Each number is 128 + 24 x the weight over its row's rms, rounded and kept within 0 to 255. Layers, rows and columns count from 0. Numbers have three digits each. The size before them is the row's rms in percent of the matrix's.

# layer 5 attention output (transposed), 448x448, rms 0.0347, rows 416-447, columns 384-447
105:132129128123130029120119131146134162132138150143136114147116096144103117101135105130104125130116143115134105145114129122122121103101133097144135100150146121161140145178120114114103130137129096
103:147158137129113030101112124154144135157138147119125118156115107138104115121110113128110112141132145131135106115125122129108123091091146085137152084131161132144145138167119124113107135095137111
091:136137143081136169113155119112127129185118096125120141149139094132162127140113133128124112137160109109139108081132146143087121111086112056140150109114134108091153117096149142129136125123128115
087:105135142124103166125137130105122098116126106145085110129178188144122144157103156140132110130138118135126127122106127109112126143137144142137140118089136141128141159110125130122151158116150114
086:170140094140115129115164105160142164133128160098095096123125137103148128128118126126110094173086126140124142110112139091118067119116169141119126105136099159109137121127086139137143126105115110
100:095147145158091128120125088139105089151118102128167104124143133152091113129129156146167111132103109120151134111144110128092127114109098124139128113142101161145114131121145154145118130138155138
104:150086115138138052159095144123133132138128140115102126125122182117142151137132092150083153133125140134122098163127120100188136137160107161103141119149120104120096120118108132125132124143145126
086:111118128137133127186116144173130127104134109146116102127138168144096130125151105126135140126116126137121094200121110098139143130122118135123095120120110111125120146113133128130117133149150131
108:135089116085149177175155157118125157098122163145140167162130100148134106131112104131146163068157094118108144136124135157123158159149126098118133150091121111099128122131115124141159116160110152
096:150147132103149096098154137150131157146121136133136129158093071143151122125126101140103102147153151121146138081120147144113112118131137087149130136112137130144121108172145130123122122124128097
096:116059102087124139124109106125094141143158154146132104111081143126106156102169124132121112060118108134148118143182135138129150109100101115104085110178103159155103137139137095114149120140135090
096:194106109137155138151111148104187141149141158116158154151147090098122141117105098080132165092155114140097157102127144098117193157123117149135122143134130095105102116117118121111117137138147142
087:088112149131158106104108107129140094127123158120184154164149104179112119115116129112145177156161134132134153102129108124112149162125091135125164149130106124166148114140129146121119135149172134
085:165122132121107121149136153140170164132106126120122143115094108083110110109167140094119135049097109162132112167144133123152126121116175121098092125161166148119113138130112087136142105113110131
095:143176127129117219120133140133154103113137102134130111126136162090111144136123155110159126128112113168120148119103125118106141134115148169149126129131111135130120121080131157119132115116140163
094:128098122121126024139112137096126128136112150130093101120133179183128132130129098151079146167134152093154110170143119121168127138125089136109115114120132102113130131147130113143127135129173136
099:094147171148129076156130144118139127168130105109152119131136122142156106115130134111118152172136114120122112123129108136138081120122144132112161142133116091155123109133152137150136136143141111
091:123102103100138199154144147154144115125160136205125101117120137128116149117128120131146115107093097139130104134142150139152135087125127091170104051138140145145123126152146166152117128107115112
096:134093112113117084112103094098106132178121147102113143124128161153154132170133139140107121126111126086135115156158126133173123129151122108096135093138161140087133146128122105125160153140116133
112:132145137108126047100144107118140159171128158129149145128106064124120118127130132126114090128122136116136135092139141140126111123115166082132152133115144134152119148156122105109121140111131117
105:157156152115140086108145102124144159181123132101131150126120092122136123136100126148108089136115125138133137088152144136134097120128185075109183123137139131114136142156116099110126134109116112
095:125101121108145164112121114147158174144166129112132131113120132091171106112123122123143138136076139119123125097103146121114123128118126091145168099132116132090139134110083147121150129147118106
085:156100103100112169178158134148107128095124113148106124111119136108132179129131162144151113076108111141132110131106130138105140121142165084116096144112139150138140133122111105153142131154115129
092:114122160116123215150145088136121100101121105105097103115144150122145112157106150168145116114111093154142137094102149145122116126153161093141167098100093185074140136082140149123161114105103133
099:119146104093133233093140120073121122144132123157145127107130138149129128119106146127160125111123090094140143093164146154123139117125106117149101111103141108125118122111150104140158119115110153
101:106126127126118084109116132132110179161141098093125152146092127124137118123171139096104085124093148079130136137139120112161103162151137108093125132151144133102114104123146150139132112140131119
096:101142135146142184126125141115126109101121108133125130149180159175130102119130131143185159120128108089131130146131104138099148147128077148144124146091118111112146130101157145143146121150141138
114:150154127116138082113149131121163163145134144145138152123109058114130120129135130125112101120120122119132131099133139146149109118119178098124134135126157107140135146158103111127111128118119108
091:120098132154162193151119105146152100096110123134188134143176115165121106114112093128153170114173140134125128123132135143084149145112099132157170153108090114142141114101122099121108142140114114
089:151151113116138203123130176075163117122120121117094104116120172104110110152129153123157127108109090171128136121118110119128151139157114119159124110115144124145125137123117119154141097145139128
089:180139105079156225137133151132130122128122179161149148131129142140121145119128154145180134125085071135135132098118139162121144122127140114174115098100112125123148121130153109109175123149143129
098:060095105119151177142144117140118118099110132141152125133122137145141112118155135114147162139139120094125140148125134123124122121122049127128112113101109131129125145122161147150134122141141136
# layer 5 attention value, 448x448, rms 0.0374, rows 417-447, columns 384-447
100:119140117137109118134142141083136131117119125117139131133123105115138130137108127103118080147088131141153158106176133116201073144168150125099102137177138144080097156151093143085129184103117150
097:091143139154116137154127128155161174101132108108133145156126109117078123136144159124124109121119119139113162167125127057156092147152151149135133128113115178124064154159118122103140139138147122
089:140145140169139130140146124119155155128110137135150140118113137150130098125151105109145162115159126144116134146092119129112092091129108113147148119123116125105088092100129128124137105156157107
089:131140152128112128143166178096124123130146120173124131109135136117129147155143136111163129072211126108102100160122110143128117127131095105149097123110163120122069125135121132137164144091195126
101:145107134141188137174121157129160140078109150161110159109133143104149113164165122074098147114166151137104141129113116142145133105145133118142146134093099084138138123097167110099165107087129100
103:158119077090115114108115153128137118076121100126157111130156090167087185107098128135126152135134091164117151112113167163070181128128129154100094150129114172137145128122108126137127096128116146
083:138134123149142125113114117091106135125125120103099131125175144144140154124125113134121173088121136145123143096106135168116128106178109144117107143120134102122162136118102123128166094136143117
109:118138142141139122083139072129082095154154110093154105109111128093141153138164150142109109177107160143148103100134125115126156155110115146164081118144142119151140139138147135151119145130129115
094:123118124094082120148114111109117100154136158110125103137153137087105101154108168112120106111100121129148149157171102109191137161114168112108147103144163151135134170122124146112107194104108174
097:139153142137119125132137110149115122091129112096089150106122108110151097143109130110101148178129136123125174123084109148142085137124113181085149161105098094134151135109163154153087110111102142
096:085121128096121132110134129120055100101128114107129129130095145127134151113150168154121107174111167126147096153118132166126115143134106115106152137140167155148142134130135137140089093146094128
087:154114109108103134199141135111101149095104129119130116110097136122146140128139134125124119118128125090132139133105132138137129147120140142131146105104125088126131128108121132159132098103121132
088:093122105101137123082121122127099115154149139104154140129143126126132135149110149168126119171156142096133133098136109143145112128123140114082159106128102093154172148146144160120093150129129119
096:110112126119166114105118129124127142110117126130134207126123133174108128136143141168133184088158140098123089144122122119088160090143073079139156156101115086161147117173131093122119087193126115
092:146107112128104121157136143150173133113160112128141131147157099101077193099104117145115149128134106180111154083118141136131117112155145173133108142149112134109099150108134138082149116122099151
099:157118134111095121172139148143146133078100133160144143170154109135087147145148146109136135098148106121149194135092159115106127098099125114128140122136128145096152147126118102086153135111157141
095:108167122137141126066122118106124126130101167107142165121122131133142101114129103130090149121102151149150143138135108138094147165142109146125121165163113129118129121145133096087120121145148102
098:121149107123116116135127141155164149072135078153086146124157089118105175081128103125087149143108132187135165096128154097092082125145143160130126170156087138114128125117102119096092122100114144
113:139146154134129130184114157165131116145127112121122116130136130111155103133146143119115091148134159121144134143170134144171091123111143128084147102151150120095152151146116156137065150118117136
099:141143119124099130165120186147150093154102124153125137137148140126117130144150150108131105147155118128131140188145136106187116137124149146119135142141142132114090138116109173131105159097120134
096:118172119158108138136152150113124108128092087117157131143122139171094163130104134150137109113150118122149161152142139100114063107134112107161094148166150151092106127147167120113135137094159110
086:117135135122187123097131114105104113151116151113126095119121160134158068128128152129142129186101122054144146127129132142138078149117119155115114125143136099140094115130144147131096128087096089
097:151166100192133141112114150097116144127137114164120172095090143144126141127142105119125154107150146121097100131128074081095135107137114127174051166129108126159135095141120102134157104177166105
098:108113147123147124139140141197174144130137155101072158115122129117130123102173123144071108129139161146124120139141098110068130157109125125138168166128132144144123122137171141103135136150109094
104:139126149119132126143134120139128114118109115136149129144148115142124151110122157144157161146139120112135142121119158110129093066096132142065133108124142084142154162155122109137114158121139157
095:103126133158122129132131098138133132110107131120152123126089147101116164122182103137118112137147151133126110103112120103104091105102117107173099119130131141125136090115127104091169116167150130
117:097149152123104128136139162166104114166136123124149112152119138127125098110149124145128085139118148096152116166178132138194085138084165144060146110117145115080118149177119135130092173109131133
092:143130136136128134138134136121067122140109151117094111091084156099113114170164130114122072123164122125128106134113113112136145141168113148168098102135157149134109105129141155163186110129161112
091:138155151121166126139132093151120140120140121134146191127180140156148159112142148128129178117158130090112105136121137175092138103123155106144156115121125088143148105116155109125168123150161133
092:119131149138102122118166104158121135124147093089137145119142129110131109090133099110102115144132122105152156150185084080097098159124108123122115155134165086157101121122172129131131138114098120
096:154131137157126138115120099145147143095159139123083143125148114110124157124133082169094117136121166178123118082102081160118164167122142141151114114097098150116129112118121124139156127085146141
# layer 5 MLP up, 1792x448, rms 0.0454, rows 0-18, columns 384-447
112:138144164143162118141125130120141114157109164126157107099095135131165106084121094155184144174133152148137099146116109143118132142101112117124076125151116140114112133106134119127132130125103118
101:111128110109131144167059138112100121129111143133133121098135154111145142156135143113140099159080123120133155124106169157135119123126114089185113142149178111115130071098138178163142141106110143
091:107114169144139126171134128102153120132124095127132115096134144122166155106133135160145089128168136109143155194169119133092120164152117120146135142194102136175122120135163162170113131122153123
083:128127156121129134180129133129119120110129150141065153144127187133137121109140131131113160141106105127051137123098149106089124157145131171147135131102107098149122102116135115093110117146131124
076:144051138146149152112120152135166098123123155115125118161142163138102162105130136128127100147131126139125120135095156141119125101156106131093126144124131148150092166126122153116095107144124095
091:117115172155166142126111153097168103117132199087104129147153094121166121134112128127116123129155125149111109139119179126134105109140071133129106127149127095132156148142118108141086137130141103
093:114074121132143118125109121171124147107146155129121115123177137127156092131135102121139172132162120097107113117154145142141133122120118125104125132136096156131111129130158150147114145108116069
083:132092098123121126121090138146171093113126089107154098135094156118133065142094125117150158129122107134112133086116130154086117095135106159099116100151119148127142135127129155150146169127125136
084:087129156118109097144145115139116105156167129133115126141132170111137165120143172117164106118114132107149129123137145133140121131091119083156137110084119124149159121115109128135117087147130076
116:154123105112150126124133152120108091139125150139104151133101136128101094113134137142113101131129116143129137149131130096154112078173118090125111122119139151077118157121114118170185157127096140
103:117126151120128147128119090092112164118149134133160135099077098133128098116143105124165099123139092135105139156136117168149122108144154110146142085115168134154103131142132119130157116126167117
116:150167104085052100129142099099157125109132145169114125147135142114151159094104124120162133128116115109088137122121145121141190143146125168114119129145144132131107106119184104101125155108160131
102:130122136155161123137130127107143140095084115137163139106163103136131094134140171104152147101200147141140114102139158133113129139113140115119141139130158178141119129137148201132127147109094123
109:099167140112096109100102123133123129118143133127121123124147154140108119141162170152133135108134102151127154137124130172156105177151136115123100123142126133120121132104126138141113128087137151
113:162130127123090143110124095104130165096120159101145131128137129149115154084093144113145114101156173144139132126135142141119180140140125144147161157143143156102112126139100147117102087116115176
094:145156116155133110138127136123136120116125103148122077167106105139157118172128140129138151167104152124152160106102118138131149185126166104102130109155105124090124142112150132159161169061135139
107:137135092141154127126153132139098186127119133143107145140147131129118075145174139126120108136136101134154155142124113104148143161114129100154124131132160097130154103134119128142138095124121117
115:136129102114098129133128157106116132156164107133085142177177122091158170129099156127140155159136142122144143115162126129116152139155142105103148098105111105118118123152125152178118118113129163
109:135139125095135091126151079090139083135127077170123102164057147121112125122142129103130112121122138150142124134142130129128128069135110138151116114100104093091109130114164126092100126168119101
# layer 5 MLP down (transposed), 1792x448, rms 0.0401, rows 0-17, columns 384-447
107:100132128103162127133135156155100136107129106153144116141137102122141100170107122154142144103155144167145146108117119146099114097131100086159141114129116073128125184108112133115137139093093079
107:124107151148138127114081140095174160142148136137117120133107113160107140110108122147187120145152112171131120104141121134107136097099122124137146105116096109171138138090116128165105114136127149
093:103138099146096077125096128117143148137103139171156128110110097118151155114102137149153067110145107149122123072133109170128072133188122139144139124075134171112147133120135145097156085129153138
078:142170135131122159098093134092150109130148138154184138162152094133145118127117126122118123116191123150144118090133109155144130092097151132080125139122142146209137117154126098123135131097130137
077:151173107132152093122126119125165165129111113142160139172175125147139167126100138131100137154181151115158128127110105172151117076148129134145127111120153123137176047063099086105148103152143115
093:151105093087110119129164126142147153154099064112123147139137149174124126150157144125136131120118141145098159149117092118130104100110142155184103120071167112170122098116186080126155186150069112
086:104156170153150100151117128160120144105136132121161123098118112133121105092081115114118110139089133103109130126166135101157139165144138091166134173151144093132080151127111166127140122152171109
080:098145115157151132135132137132134132102133119102157148099132100123087142118146145146171123151166087123137100090138103140170121106145124108131123118166179144098155129144133110162123126122112110
078:084149148092112095141153131145126137127126112105159080134116116140105171126125114177121097074146143148131106110128139133177115151162162110089129121124147118159156153147094134129155148121120115
111:143128190127069054132144094089152109128083088114157118146146140126126093132143132110110143128149156126084130102155145148117102087122148124139091162117117108075149136115090129136151129151094141
095:163154138143172213150141171138120131173125098115111111154153117135139146107155111108133176141113149119092121089122151112122127151147162156092080161113092127131120099125115130100130103117121155
115:160138125128138090124154130140126116139116158127133146095159109116178120146183147137078171137096118125175128115108116120130127142140145118126162104122123188157147129112129129115151111118156093
100:116132096122106122126137179164115133125111147118113158138117147123155098142113126150124075114159124152126155109106120112113142101116127130138153125151135158113141114116133120175142149129100125
102:141154135138116074101127174117094115132098135137128092108148111148130115118123146103095121133109116126144153183144141106127142119064132152102128163150128101101102137133129108143092107160125139
120:155142133172121090149135141139132120130133133140103125095126105115109133125109162110164089088147138172137160139124147110104125101135147123128132117136086094163141128121075094135138127097173125
094:137116122105126061122143142132154115104177152114123140111111146175112161119117072142101120094173084111108130149132129092127116096155072148127183117144126154137114126199119148115124150138110149
099:129118123127120138124109172115132119138089166142133118160112110149139120166106121148142126121105109150099089153098146142150107158111148082110160084121152146146076147126108077108118132083146157
119:117154105132130056130133099142114112145123121154125114144152164119130127123131098168136172169166129110116101110153100123118134096164128118138120126148115108162102085115133180106165111136133094